Each number is 128 + 32 x the weight over its row's rms, rounded and kept within 0 to 255. Layers, rows and columns count from 0. The size above them is the row's rms in percent of the matrix's.

# layer 7 attention value, 256x224, rms 0.141, rows 36-71, columns 160-191
size [ 91  91  91  97  91  96  94  92  95  95  93  85  92  96  90  92  92  94  95  91  79  86  90  96  95  85  87  90 108 101 104 105 102 100 113  97]
[[133 154 138 111 127 114 116 113 104 155 169 165 113 134 143  93 110  62 103 110 174 113 141 163  90 128 109 126 152 118 188  62]
 [184  85 176 154 161 104 101 164  87 147 154 133 114  84 125 121 125 131  69 125 110 121 138 188 120 152 148 126 114  81 177 135]
 [153 112  91 105  63 143 126 147 133 180 132 142 138  96 168  92 154 157 162 117 194 160 170 147 118  77 154 140  97 138 185  43]
 [ 99 175 116 189 118  95 111 138  53 177 173  58  97 171  85 168 155 137  94 126 155 155 144 155 175 150  91  73 161 108 160 174]
 [149  76 140 138 140 130 154 178  60 199 143 126  93 104 140 170 145 137 120 108 138 115 144 118 170 115 102 139 132 166 116 156]
 [113 168 103 108 145 128 113 127 148 151 160  89  75 178 151 159 170 175 163  90 163 117 109  89 162 121  96 144 120 127 149 165]
 [170 154 154 179 140 151 160 128 109 141 107 132 200 110 208 166 160 174  96 170 162 130 168  97  95 128 156 109 141  67  63 163]
 [ 95 164 136  85 160 127 148 141 149 112  65  74 114 101 146 145 156 150 152 100 145 117  60 102 119  97 125  94  85  64 135 142]
 [143 109 108  73 115  96 137 107 105 163 161 148 126 181  53  94 145 119 136 149 117  78 111 136  62 149 102 117 146 153 176 135]
 [157  96 153 121 130 165 103  93 138 114 111 146 121 129 119 144 195 136 185 131 173 135  91 127 109 170 164 182 132 137 139  86]
 [116 121  90 169 115  87 149 138 109 136 113 126 115  68 169 138 112 122 126 108  98  72 117 103 130 164 146  82 130 212 148 127]
 [131 127 124 105 104 116 154 128 130 151  93 102 115 168 149 165 159 186  96 115 150 141 126 123 148 135 135 125 106  80 158  82]
 [139 166 182 148 148 134 133  90  94 176 105 137 160 173 193 115  83 140 105 160 135 111 114  81  98 118 167  91 167 198 118 138]
 [161  86  80 173 115  88 115  89 109  83 141 127 109 152  82 165 107 119 117 103  98 138 123 167 114  75  98 119 152 104 182 146]
 [142 126  85 132 109 100 130  63 105 185 153 150  93 128 143 122 118  91 123 159 103 134 104 138 135  76 105 119  85 110 105 142]
 [129 191  81 132 109 108 119 143 102 107 100 140 158  79 121  87 120  65 114 170 118 163 129 102 168 119 108 161 144 133 168 100]
 [125 134 129 122 134 106 142 154 130 131 157 125 140 117  95 158 123 137  96  95 131  80 115  87 167 100 189 138  35 157 122 103]
 [161 140  89  79  49 115 144 143 152  46 170  91 125 124 169 149 109 135 121 122 159  86 158 114 126  65 164 188 165  94 115 155]
 [ 93 152  52 236 140  93  76 129 124 116 149  97  40  66 184 141 156 126 146 105 107 135  99 129 126 111 128 123 157  98 105 163]
 [143 104 157 170 150 117 123 116 111 126 121 189  72  77 161  95 108  83 137 137  50 161 223 136 131  81 106 123 214 101  96 152]
 [119 105 135  62 136 149 162 153 132 176 102 109 161 119 135  96 148  92 121 113 120  87  93 109 174 126 132 107 148 140  96 143]
 [150 147 146 167  92  75 122 114 146 127 165 135 111 172 124  67 154 136 201 156 144 143 128 101  63 143 118 126 168 116  73 123]
 [ 96 187 141 109 149 101 124 173 144 188 142 100 183 202 107 159 112  98 187  83 140  70 148 139 131 115 144  88  99 128 125 168]
 [137  96  94 132 113 148 119 111 106 197 158 159 150  99 113 101 125 151 155 139 125 154  54 167 174 154 135 156 123 106  82 133]
 [ 73 213  92 166  96 107  83 139 108 140  78 112 112 225 210 133 129 158  91 129 139 141 143 141 128 154 133 149 116 141 104 101]
 [108 163 162  47 122 121 180 101 121 106 190 149 140 148 126 105 112 155 185 130  62 146 149 140 121 102 107 117  84 160 121  61]
 [ 79 139 128 208 116 202 141 121 115 143 158 134 167 128 176 105 152  77 118  63 117 117 159  84  82 142 114  53 152 146 119 117]
 [ 54 134 151 182  96 147  78  70 144 109  91 108 155 122 133 131 150 210 133 101 147 147  99 160 144 135  79 141 131 163  68 139]
 [130 124  97 168 147 152 133  79 114 137  86 161 180 147 152 117 117 129  60 110  99 147 184  99 124 129  95 150 135 144 123 114]
 [145 139  43 152  69 149  87 101 118 144  75 155 124 162 137 147  80 163 182 146 127 150 161 148 144  32  90 142  97 135 143 133]
 [120 184  37 181 150 195 117  79  97 153 136 127 118 111 167  84 130 130 149  96 180 136 143 137 107  79 155  96 114 106 112 124]
 [119 140 112 153 105 149 175 121 136 136 142 108  93 110 122 141  78 134 160  95  98 164 109 167 128  62 140  95 123 180 142 166]
 [132 112 216 104  96 146  96 145 183 153  94  86 148  54 153  89 109 159  84 172  88 136 192  98 123 113  89 108 138 104 120 196]
 [144 112 118 118 127 118 216 111  98 136 106 151 129 170 157 111 221  55 157 124 120  84 164  91 143  92  97 149  63 116 116  74]
 [ 88 110 114 146 144 129 140 174 129 211  67 160 145 112 100 128 128  85 159 120 123 119 143 202 123 142  50 141 147 146 134 104]
 [ 97 122 152 114  96 102 166 141 128 187 108 127 174 123 145 139 162 111 154 182  74 141 122 182 136 180 106  99 170 124 110  91]]
# layer 7 attention output (transposed), 256x224, rms 0.226, rows 36-71, columns 160-191
size [ 88  86  90  91  87  96  92  92  88  88  82  77  82  89  86  95  87  90  89  87  78  80  91  93  92  88  84  90 106 103 102 116  93 105 105  97]
[[152 113 122 127 174 153 159 136 138 162 105  84 177  89 138 108 136 132 130  94 108 109 103  63 137 128 130 130 155 165 130 114]
 [140 109 109 161 144 149 117 106 121 160  97 126 155 146 124 121 129  80 166 144 165 133 106 121 135  96 115 124  84 156 132  68]
 [118 171 185 176  96  94  97 132  59 151 123 152  52 117 126 173  99 127 168 158 118 115 111 170 111 122  77 130 133 106 153 147]
 [164  92 107 108 128 130 134 101 160 107  88 177 133  93 125  96  98 106 141  71 101 114 151 132  96 104 152 153  74 137 111  84]
 [107 155 158  66 135 185 112 119 139 138 141 170  86  79  76 116 110  90 155  91 196 146 139 151  80  82 116 212 109  79 137 115]
 [117  89 160 176 160 173 163 114 131 128 112 104 107  71  75 130 100 150 108 112 136 129 122 147 101 118 173 115 139 151  86 118]
 [112  75 148 116 148 131 174 128 157 108 153  85  91 139  78 122 103  67 139 109 104 119 114 105 138  96 150  76 158 181 153 113]
 [102 124  97 143  88 130 155 116  88  83 161 130 104 134 113  93 146  98 153 167 126 151 158 200 197 163  92 126 169 135 111  98]
 [ 86 101 145 170 154 133 138 122 148 109  75 118 177  94 196 133 150 103  97 125 113 160 141 174 181 131 111 139  96 129 132 167]
 [192 143  93 159 102 124 153 126 124 173 146  88  83 165 123 117 122 123 164 104  64 101 169 112 158  59  70 115 111 150 125 152]
 [139 158 151  65 111 149 103 159 150  96 119 134 123 128 107 146 160 122  92 148 104 171 154 149 114  43 122 183 128 106  81  98]
 [ 90 188 132 122 130 149 161  89  55  98 138  99 104 110 100 112  94  92 135 139 119 120 163 140 113  97 144 135 121 133 103 157]
 [112 129 109 117 133 133  62 137 192 153 112  86 105 110 142 130 116 121  96  70 194 108 135 183 133 112 114 137 126  56 152 105]
 [128 149 143 127 125 203 141 171 126 156 107 135 165 151 161  85 214 146 181 126 168 121  93 157 171 144 124 109  58 133  90 106]
 [142 106 168 163 119 149 109 148 157 102  54 113 181 103 104 107 155 122 178 134 161 116 126 120 105 158 103 165 135 135 177  63]
 [104  84 128 163 129 188 123  64 130 132  79 128 109 202 136 176 138 159 135 127 136 103 160 115 107 127 141 119 207 124 131  90]
 [115 121 122 123  76 107  72  76 107 153 116 140 108  81 112 136 110 123 180 170 144 211 201 158  99  80  99 119 120 105 145 186]
 [ 55  84 135 177 154 125 165 143 188 141  97 121  93 157 152 121  74 145 144 181 109 116 112 137 149 159  97  28  96 180 135 131]
 [145 150 138  71  45 184 149 123 122 107 118 136 167 182 115 139 155  88 150 118 151 115 132 161 123 119 112 126 127 159 131  46]
 [104 126 111  70 180 164 143 109 165 118 152 123 148 134 137 102 129 148 140 146 137  85 117  88 172 137 143 179 107 166 150 146]
 [147 173 163 184 131  93 175 149  83 141 162 157 120 204 123 152 101 206 114 124 140 161 106  87 102 144 101 163  86 123 135 100]
 [109  94 149 126 120 221  67 149 135 135 138  82 117  63 125 157 135 140 135  80  94 106 119 181 139  99 185 173  98 135  95 119]
 [214 102 141 116 111 152 150 163  92  88 122 130  79 128 182  96 190 145  47 104  59 159 101 114 100  89 118 118  94 144 183 122]
 [131 110 128 143 151 121 119 175 112 138 138 156 116 205 162 148  93 101  71 161 128 119 187  80 143 148 167 165 112 157 161  80]
 [115  76 174 125 186 126  98  81 123 120 139  73  95  95  95 157 136 114 154 138 119 102  87 107 162  88 104 109 139 157 117 130]
 [ 93 123 112 187  92 145  68 174  24 156  94 147 129  97 121 166 105 156  92  28 139 163 211 116 111 176 101 110 102 113 166 205]
 [163 116 127 101 138  97  85 152 138 148  98  90 113  94 128 167 107 167 105 105 132 139 151 113 157 136 112 148  95 118 130 139]
 [130 114  96 103 194  97 111  90 108 170 171 122 116 142  90 141 128  83 158 181 115 147 155 149 133 105 134  95 185 143 101  78]
 [145  64  75 146 119 153  78 107 113 174  58  36 136 154 157 148 166 125 111 160 119  94 104 102 103 114  83 104  94 138 139 167]
 [155 146 113 134 142 129  72 149 118  65 108 122 149 100 131 145 153 140  55 115  92 142 119 131 140 158  73  84 181 115 133 135]
 [127  75 116 165 142 115  93 140 155 158 101 114 117 188 149 104 128 183 114 135  94 162  93 103  89 153  89 150 170 154 111 157]
 [133 124 154 125  84 143  90 117 160  97 109  67 133  95  82  97 230 158  86  93 132 151 136 102 145 102 150 154 119 157 138  73]
 [ 79 112 105 181 171 170 109 111 172  84 108 137 129 127 130 110 109 145  92 115 135 147  78 119  88 109  45  61 139 146 145 103]
 [141 146  69 165 153 131 102 114 157  81 100 123 150 105  76 118 135 108 138 146 181 133  96 151 170 190 126 166 141 134 129 101]
 [ 94 167 141 147 138 108  94 130 110  74 124 114 130 132 123 177 121 135 120  83 196 150 141 148 125 146 153  84 110 161 159 120]
 [123 112 103 167  83 112 151 130 104  99  85 129 121 109 107 151 126 103 114 125 121 140 148 137 126 124  74 154 123 139 109 143]]
# layer 7 attention query, 256x224, rms 0.153, rows 64-127, columns 160-191
size [116 105  95 108  97 100 106  93  99  91 111 112 112 105 102 107 102 106 104 105 113 111 107 104 106 100 100  97 102  98 106 105  93 113  95 101  94  96 112 102 100  92 113 105 102  94  98 103 105 112 107 114 109 106 113  98 103 115 110 112 111  98 111 109]
[[ 88 162 133  99 147 118 135 130  64  95 189 162  99  92 105 133 126 182 117 132 132 101 100  68 129 109 104 109 139 131 120 149]
 [ 77 180 123  74 114 149 100 155  63  97 201 145 136  56 105 175  98 141 138 164 135  96 140 165 191 131 123 121 115 111 148 129]
 [145 127 162  97 194 110 141 149 104 123 108  99  97 117 206 143  85  90 125  97 171 120 121 174 163 154 163 170 155 123 145 133]
 [188 193 105 152 109 163  90 118 159 189  49 114 108 123 126 115 130 132 160 113 128 112 108  98 134  92 185 119  72 122 111 109]
 [133 104 160 152  93 109 136 111 167 154 142 124 131 150 102 136 118 116  93 126 112 141 146 113 110 103 141  25  97 138 171 110]
 [129 149 114 116 101 102 150 164 144 117 160 163 103 130 127 154 137  83 156 125 122 139 126 133 124 119  70  64  91  86 118 114]
 [115 127 153 121 103 104  99  91 103 144 144 158 138 144 123 139 126 141 123 182 135 133 105  15  87 117 114 168 129 122 118 103]
 [ 48  89 140 113 128 114 144 134 100 116 136 142 125 111 126 176 164 126 152 167 122 123 167 115 130  99 108  82  98 122 170 165]
 [126 177 101 145 156 124 143 122 148  52 163 114 136 123 149 148 136  84 120  87  99 115  94 168  99 164 131  95 103 133 178 101]
 [177  74  71  72 139 156 129 174 132 129 142 161 140 111 158 151  63 158 116  97 186 189 172 112 201 130 103 164 161 168 163 111]
 [149  95 170 128 119 116 120  72  87 119 110 111 126 117 166  92 128 105 183 168 175 125 134 127 132 118 158 157  58  93 131 122]
 [111 100 164 126  83 148 139 134 125  99 126 137 144 101  89 154 125 132 132 131  95 126 181 131 128 168 162 162 120 112 149  98]
 [116  79  96  75 110 148 157 145 122 172  99 150  81  77 110 162  90 176 140  35 116 144 111 107 119 113 158 119 103 140 159 133]
 [119 139 120 127 179 154  71 200 139 119 128  89 167 122 145 152  65 110 111 167  86 147 148  96  79 193 137 175  87  94 149  78]
 [158 161 108 110 154  43 147 157 106 218 142 210  92 121 139 127 146 192 204 125 129 123 120 113 126 109 127 154 113 158  88 144]
 [154 136 138  72  68 111 167 107 164 158  76  86 108 111 108 111 165 155 145 135 115 158  86 165 172  50 164  95 101  98 143 176]
 [146 117 139 165 154 108 136 158 120 184  68 108  92 110 185 139 174 131  79 113 153 120 132 139 130 107 132  91 112  76 152  98]
 [125 144 163 157 116  96 125 105 120  46 132 100 161  78  98 133 154 122  72 119 131 123 123  83 137 176 135 154 177 127 141 100]
 [120 113  82 159 156 133 155 141 108 142 121 198 130  89 208 116 100 111 113 140  95 175 126  98 193 100 151  91 138 144 146  91]
 [169 112 110 167 112 131 120 150 124 114 159  80 105 164  85 158 127 162 176  62 108 136 130 124  84 104 166 114 147 128 153 137]
 [102 129 100 111 108 112  88 199 115  95 128 125 114 141 112  72 116 134 132 116  81 115  78 119 114 150  99 160 171 189  98 147]
 [132 114 148 175 109 125 134  76 158 158  57 114 110  78  96 173  91 141 131 133 110 165 116  64 127 119 168  90 105 158  95 120]
 [147 133  85 156 190  75 125 131 113 200 163 115 140 135 182 115 162 111 122 161 133 118 125  98  61 120  95  90 113 148 102 117]
 [148 109  95 149 133 114 129 127 146 127 158 120  91 190 134 184 163 169 188 150 108 105 151 121 153 118  57 114 145  99 143 136]
 [136 114 128 168 131 148 166 116 106  68  96 158 111  75 122 186 153 105 170 154 151 139 104 136  94 196 125 116 146 166 132 171]
 [147 162  90 147 187 113 155 166 136 111  95 144  68  90 155 156 105 129 155 141 143 112  85 121 139 122 163 125 115 122 154 108]
 [ 86 153 181 154 119 111 121 114 154  94 127 173 114 154 142  88 177 139 129 123  84 146 104 105 119 133 107 118  94 106 129 126]
 [131  92 102 170 140 109  93 148 115 141 109 140 150  92 132 142 129 122 117 162 168 158 137  66 192 150  85  99 145  52 154 177]
 [ 96 122 140 106  88 141 114  90 147 117 107 113 123 139 124 113 163 152 125 110 146 106  80 136 162 137 100 107 193 132 164 109]
 [156 157  98 120 159 129  80  63 128 146 114 115 129 130 140 162 133 120 118 153 124 141 160 136  80  63 128 101 169 113 117  56]
 [140 124  87 106 130 168 134 125 152 135 124 137 124 120 151 105 196 102 181 140 151 139 117 148 174 152 145  68  61 141 183 115]
 [128 176 148 207 145 121 146 135 178 126 122 169 126 127  80 159  97 123 147 145 148  39  84 168 168 146 107 182 124  58 125 187]
 [144 153 104  95 159 167 106 177  85 110 147 102 119  95 126 198 124 132 122  88 172 146  90 154 138 174  99 148  74 162  97 125]
 [145 159 121 143  85 143  58 151 135 154 106 127 126  83 149 104 102 195  89  59 106 107 143 143 183 128 127 150 113 128 163 153]
 [171 133 124  89 130 191 155 162 184 133  92 110 148 128 184 117 111 111 128 118 127 118 163 156 121 147 175  97 183 115  87 144]
 [139 129 118 124 141 141 135 194 158 154 100 174  85 134 127  93 104 156 131 113  88 214 112  91 142 154 115 111 139 153 160 145]
 [115 140 141 189 151  82 119 180  60  91 115 130 109 131  89 114  93 141 111 215 108 124 117 112 144 157 154 138 202 165 120 188]
 [109 151 121 134 141 161 105 178  86 130  96 136 118 102 118 137  91 155 113 109 131 156 105 149  94 116 187 145 103 154 143 148]
 [ 90  97  69 161 130 137  83 123  72  97 136 112 121  87 109  49 143 167 104  99 138 111 106 105 171 122 121 153  89  85 117 178]
 [104 148 104 127 124 150 107  85 105 145  86 108 111  64 123  95 134  98  87 104 160  70 144 180 153 108 177 168 138 107 123 147]
 [135 186  82  93 112 130 174 151  88 165 127 139 117 145 145 100 181 157 155 132 141  54 141 108 199 104 120 171  90  99 122  89]
 [170  93 105 151 116  70 146 104 102 110 118 147 119 126 125 155 194 131 171 148 108 129 134 117  82 144  97 102 171  70 130  92]
 [131 114 152 156 141 115 123 159 204 132 128 166 130 107 132  85  86 175 100 108 138 142 123 107 125 105 118 133 189 108 131 110]
 [ 84 161  99 212 109  91 109 121 123  49 161  99 176 142 181 137 101 182 113 113  81 146  99  85 105 134  77  82 149 192 122 179]
 [147 148  91 190 159 152  99 144 139 157 131  73 113 199 137 110 118 150 127 136 161  96 117 126  65 169  88  70 178 150  86 150]
 [138  98  94 203 108 141  99 121 136 206  80 174 148 163 127 132 163 150 167 152 114 156  98 112 154 121  91 105 163 107 148 169]
 [139 149 102 170  90 114 170 103  83 103 127 106 194 173 172 138 155 114 117 126 184 105 146 158 151 128 111  60 118 145 100 124]
 [152 113 125  86  89 181 101 186  99  88 143 163  98 166 149 105 169 132 148 102 154 167  99 104 138 102  77 141  92  63  79 146]
 [ 87  78 150 167 123 205 140 160 129  82 132 115 134 121 155 104 135 108  51 139 138  65 126 100 178 138 140 102 151 168 116 129]
 [114 120 199  68 137 109 108 186 105  60 114 107 156 142 116 205 112 123 152 101  82  56 157 121 150  98 176 123 133 126 146 135]
 [196 147  66 104 105 134 135 123  93 140 130 143 116 147 128 206 115 139 108 113 134 136 104  89  95 168 171 123 141 127 131 108]
 [148 158 111 135 112 121 122  75 150 160 180  57 145 128 118 110 126 181  77 109 154 120  98 154 127 143 117 113 106  90  98 157]
 [124 163 144 211 183  76  90 132 179  96  92  89 150  86 109 139 156 155 134 193 161  76  88 154 136 159 165 122 108  94 104 162]
 [117 182 108 185 125 162  84 111 113  72 154 163 133 154 113 200 162 148 139  70 112 119 174 116 123 116 109 102 126  96 151 123]
 [ 92 151 136 142 116 152 152 117 153 185 114 118 155 145 119 100 113 120 106 151  82 105 182 156 170  88 158 143  90 164 117 115]
 [163 104 130  92 111 110 102 136  54 121  92 112 150 107  78  41 155 140 141 166 125  25 110 117 201  92 114 197 103 160 135 161]
 [110 175 105 169 121 142 122 170 157  96 106 174 161 179 122 126 104 133 110 120 103 112  96 171 129 121  79 136 118 118  96 132]
 [140 151  95 145 189 108  92 210 127 145 133 218 125 137 118 143  96 115 139 150 115 110  82 137  92 120 182 111 129 113 111 134]
 [115  87 144 161 178 144 106  67  83 150 131 131 140 113 118 206 107 122 135 167  82 225 145 145 118 102 114 116 149 175 117 123]
 [108 178 153 149 124  88  71 153 101 133 149 148 135 129 120 184 153 188 164 166 149 160 124 158 154 109 145 106 108 146 126 122]
 [146 152 164 133 135 129 104 152 125 132 145 171  84 149 151 117 117  98 111 113 109  84 111 139 153  59 132 161 167 148  61  98]
 [135 136 111 184 153 178 140  87 143 115 100 177 134 160 136 126 169 155 141 109 101 151  99 182 170  94  61 212  93 124 148 126]
 [100 144 138 188 114 106  55 103 113 136 124 154 118  72 137 124 134 173 161  63 100 102 144 116 110 157 181  95 139  87 158 120]
 [130 145 108 130 102 172 159 164 136  98 183 132 127 121 131 119 146 150  56 131 107 104  97 146 114 108 137  86 210 146 119 138]]
# layer 7 attention key, 256x224, rms 0.159, rows 64-127, columns 160-191
size [110 111  91 118 101 101 101 103 105  98 111 103 123 101 103 108 106 113 107 104 121 111 111 100 119 106  98 100 109  97 104 108  98  96 108  92  99 102 108 103 103  96 109 112 103 105 104 114 103 114 113 112 115 101 112 104 107 118 107 111 111  99 112 108]
[[148 101 146 113  29  74 122 142 204 135 157 172 134 137 128 106 134  64 125  88  81 182 135 135 136 167 126 169 116 165 108 110]
 [146 133 161 160  96  49 135  93 119  73  74 182  91 171 119 110 176 122 132 134  81 107 145 131 130 112  85 111 100 125 160  41]
 [162 100 151 122 128 109 143 113 101 162 124 112 106 121  86  72 173 114 137 121 116 140 131  56 143  56  75 105  88 139  80 122]
 [ 98 100 112 122 210  94 170 178 135 137 111 158  92  81 122 156 150 122  95 145 211  68 103 149 146 109 122 190 151  89 117 156]
 [ 98 149 142  96 147 115 137 139 148  37  96 151 119 126  50 106 183 121 163 179 125 162 108 123 134 180 128 157 109 129 146 127]
 [185 105 156 138 106 161 144 137 130 110 141 106 136 147 130 116 138 112 142 149 155 147  83 121 131 133 117 161 132 101 124 148]
 [207 139 165 146 150 159  71 143 154 113 163 164 137 129 122 131 132 127 147  55 155  58  95 131 169 148 128 157 134 164 116 131]
 [131 143 112 148 125  64 173  76 128  95  50 147 127 159 145 142 106 154  55  97 161 181 127 148  99 154 143 141 125 151 172 120]
 [165  28 176  85 120 116  95 101 147 129 141 144 163  98 117 100 114 128 110 139 175  94 158 150  58 118  91  48 104 151 187 204]
 [103  93 113 122 113 128 144 151 189 165 143 109 104 201 106 121 108 113 163 159  86 163 171 106 103 125 169  99  87 123  66 113]
 [ 78 118 177 146 129 142 139 136 114  61  91 116 136 128 136  92 141 108 118 114 117 160 101 150 139 193 146 100 146 162 101 101]
 [206 131 155 136 204 102 168  96  74  60  70  80 113 127  98 123 160 151 105 116 101 191 177 232 131 123 110 112 121 117 109 139]
 [139 142 180 145 134  76 169 124 112 132  99 131 147  97 145 106 118  85 127 205 110 103 120 173 130 202 121  79 131 154  93 136]
 [ 97  92 112  99 155  87 140  94 132 127  81 145 119 153 173 118 105 164 129 103 113 130  93 173  99  93 140 164  95 183 140  94]
 [182 181 157 170 134  90 112 132 131  39 173 147 186  78 128 159 137 114 177 157 115 165 100 103  89 197 133 134 130 147 181 111]
 [111 144  94 166  75 109 113 120 139 128 163 160 141 158 154 145  98 122 143 140 117 173 158 120  96 108 140  24 105  70 109 135]
 [ 88  80 113  92 164 106 136  74 223 110 164 115 111 155 111 106  62 178 163  97 118 125 109 166  82 157 128 126 151  98 179 100]
 [134 149  82 187 128 180 107 133 140 196  71 169 108 111 145 133 144 120 119 109  96 134  96  65  94 113 175 133 126 150  99 112]
 [175 153 156 128 173  80  95 130 155 129 148 106 180 111 121 137 135 150  96 117 112 124 201 117 227 166 173 164 180 126 140 168]
 [117 117 124  63 139 127 151 117  87 164 137 187 133  80 110 107 107 169 123 187 120 112 140 140 125  71 137 138 112 103 176 124]
 [190 102 132 127  94 164 132  97 167 166 188  90 140 128 167 129 144 126 198  95  55  57 151  88 145 130 135 162  47 175 161 168]
 [119  97 150 133 148 129  58 161 175 117 167 172 130 194 139 119 154 130 117  86 141 152  93 105 159 131 125 147 140  90  97  80]
 [ 81 155 112 126 161 147 144  64 151 123  92 124 186 107  57 141  75 131 136 129 147 102 139 153 135 138 135 114 120 153 151  96]
 [138 126 179 113  85  83 159 109 161 151  78 193 243 194 101 138 129  34 137 130 106 162  66 108  83 127 119 154  66 157 108 124]
 [127 114  97 153 124 119 154 107 124 131  88 103 102 177 138 114 155 107 166 120 109 171 125 127 148 164  87  49 106  88 114  98]
 [121  85 134 132 147 143 141 103 118 147 175 120  67 119 153 154 100 153 157 176 177 104 163  81 168  96 113 136  57  99 168 161]
 [123 180 106  97 157 174  85 158  79 112 142 102 196 108 117  57 150  92  96 117 159 119 104 116 142 129 102 145 127 119 122 133]
 [126  70  95 118 110 157 195 175 141 133 156 112 131 192 123 151 137 122 192 104 132 128 168 160 140 119 104 181 103 102 125 155]
 [160  80  93 126 110 108 154 104 100  98 140 145 145 123 162 130 149  83  47 140 146 109 144 108 127 105 168 174  74 153 114  91]
 [130 132 150 146 174 112  90 158 151 124 103 160 107 117  91 170  95 134 129 168 161 116 110 152 149 167 111  91 190 105  99  55]
 [172  94 154 175 168  92 131 109  61 124 119 173 146 161 159 107 129 138 148 147 108  99  93 190 143 139 136 130  76  77 106 122]
 [124 116 123 134  86 118 141 136 159 127  77 128 159 160 175  99 145  91 135  77 131 154 108 137 125 112  56  74 115 129 180 140]
 [121 105 196 116 116  26 133 110 105 116 126 171 112  91 192 147 108  93  99 130 104 118 139 121 128  99  76 158 151  74 119 172]
 [135 119 107  86 175  94 112  98  85  90  65 146 140 114 114  91 163 134  99  85 109 161 210  77 201 113 151 128 120 122 139 135]
 [167  91  90 123 105  99  55 114  68  90 175 116 116 173 112 117 155 144 116  69 159  84 151  70 174  56 106 122  80 179 123 131]
 [134 133 117 139 141 115 157 167  83 143 144 117 186 114 121 185 119 112 135 125 144  43 138 117  71 118 168  75  90 145 125 153]
 [159 109 156  93  70 162 102 126 109 117 143 167 123 165 148 167 146 109 120 118 136 126 166  96 105 173  78  90 110  61  89  61]
 [138 137  94 146 139 141 112 152 104 186 116  55 128 111 101  87 136 116 116 163 147 165  90 130 116 141 124 171 177 124 154  99]
 [129 154 153 192 141 113 134 134 136  72 155  97 119 196 102  97 117 125 198 158 116 127 119 121  88 143 132 203 117 113 115 109]
 [150  95 122 139 164  84 154 121  74  74  79 129 188 137 117 107  98 154 166 120 111 161 161  99 166 124 183 119 116 125  94  90]
 [ 95  69 145 175 153 167 181  29 122 133 142 124 112  73 152 125 148 125 123 127 166 129  81 109 183 107 113 188 135 177 173 103]
 [118 190 205 132 120  70 108 176  85 131  79 163 180 156 121 106  96 165 121 114 181 146 135 138  90 129 143  86 116 179 115 175]
 [147 108  62  98 118 114  89 180  97 157 149 123 191 140 147 138  83 131 129 101  96 146 146  75 146 130 144  70 101 133 154 100]
 [120 148  63 134  93 158  94 162  96 148 141 104 108 116 146 136  82  94 166 124 144 109 134 162  63 191  83 190  76 144  99 173]
 [110 174 132 133 154 123  98  82  67 121 136 182  85  95 141 129 131 130 121 192  92 180 115 146 127 135 122 135  50 169 138 128]
 [137 220 106  92 113 147  72 143 150 145 133 133 125 151 170 121 110 139 145 168  65 160 166 147 144 106 115 114 165  72 138  80]
 [111 111 112 132  79 146 138 140 130 123  91 164 110  98 138 183 129  72  95  89  45 133 140  84 119 133 112 130 114 158 117 132]
 [126 209 144 104 137 183 109 114 163 160 124 140 145 149 156 105 137 116 176 134 141 149 112 168 109 146 175 112 112 134 138 105]
 [115 123  95  81 136 127  94 118 104 140  65 107  99 131 118  79 125 136 132 181 140 148 128  89  83  87 103 158  92 130  83  84]
 [138 103 113 112 165 148 119 124 113  82 120 138  99 104  80 128 162  72 150 146  81 123 202 146 164  82 101 214 153 124 136 132]
 [ 94 117 204 159 138 119 148 149  21  82 165 120 135 138 152 115 136  88 163 173 101 109  86 148 139 123 156 109 117 151 152 136]
 [129  90 120 153 131 110 135 130 112 172 153 110 111 105 143 163 155 139  87 118 110 141 172  84 187 199 131  89 204  75 189 155]
 [114 160 151 155 178 127 110 113 132  89 149 125 111 114  84 137 102 106  78  64 120 111 136 146 185 118 151 155 131 122 165 141]
 [121 209 176 152 140 118 159 177 123 133  88  86 145 122 153 151 152 182  92 165 163 162 140 120 144 103 215 139 137 114  81  97]
 [ 86 139 121 101 147 136 126 176 152 142  98 135 196 122 148 156 111 151 114 117 144 139 129 144 126 138 119 115 129 156 137 175]
 [ 96 142 113 162 122 148 177  89 136 140 138 147  96 142 111 199 118 115  83 154 111 141 124 118 190 108 163 160 154  86 106 199]
 [199 135 106  90 149 154 146 128 139  83  91 139 137 136  92 135 128 122 128 166  99  94 152 109 229 169  66 119 159 179 109 143]
 [112 163 152 147  62 116 141  96 143 183  78 174 111 203 146 153 165 130 111  93 136  88 133 100 122 134 111  75  94 121 103  88]
 [121 140 150 144 139 205 130 143  86  77 106 106  87 139 148 189 189  44 120 155  95 111 154  97 201  83 146 142 142 122  96 100]
 [164 120  98 106 151 129 152  92 101 164  51 126  97 101 112  97 168 133 110 111  98 140 157 142 162 158 119 128 119 110 118 148]
 [129 102  85 118 152 149 100 110 184 174 143 107 145 122  82 104 152  83 153 144  85 176 183  91 210  66 119 110 117 158 148 122]
 [172  84 149 132 163 142 120  97 110 120 174 153  94 124  66 140 101 126 117  84 150 112  69 133 141 122 158 105 134 174 110  83]
 [ 87 112  35 169 132  70  85 105 110 117 174 114 136 157 192 123 128 141 172 178 175 156 159 121  86 154 113 155  88  93 145 151]
 [101 132 204 114  76 159  81 132  48 172 194 105 142 107 131 143 141  95  81 155  91 147 212 125 165 157 175 148 182 153 148 176]]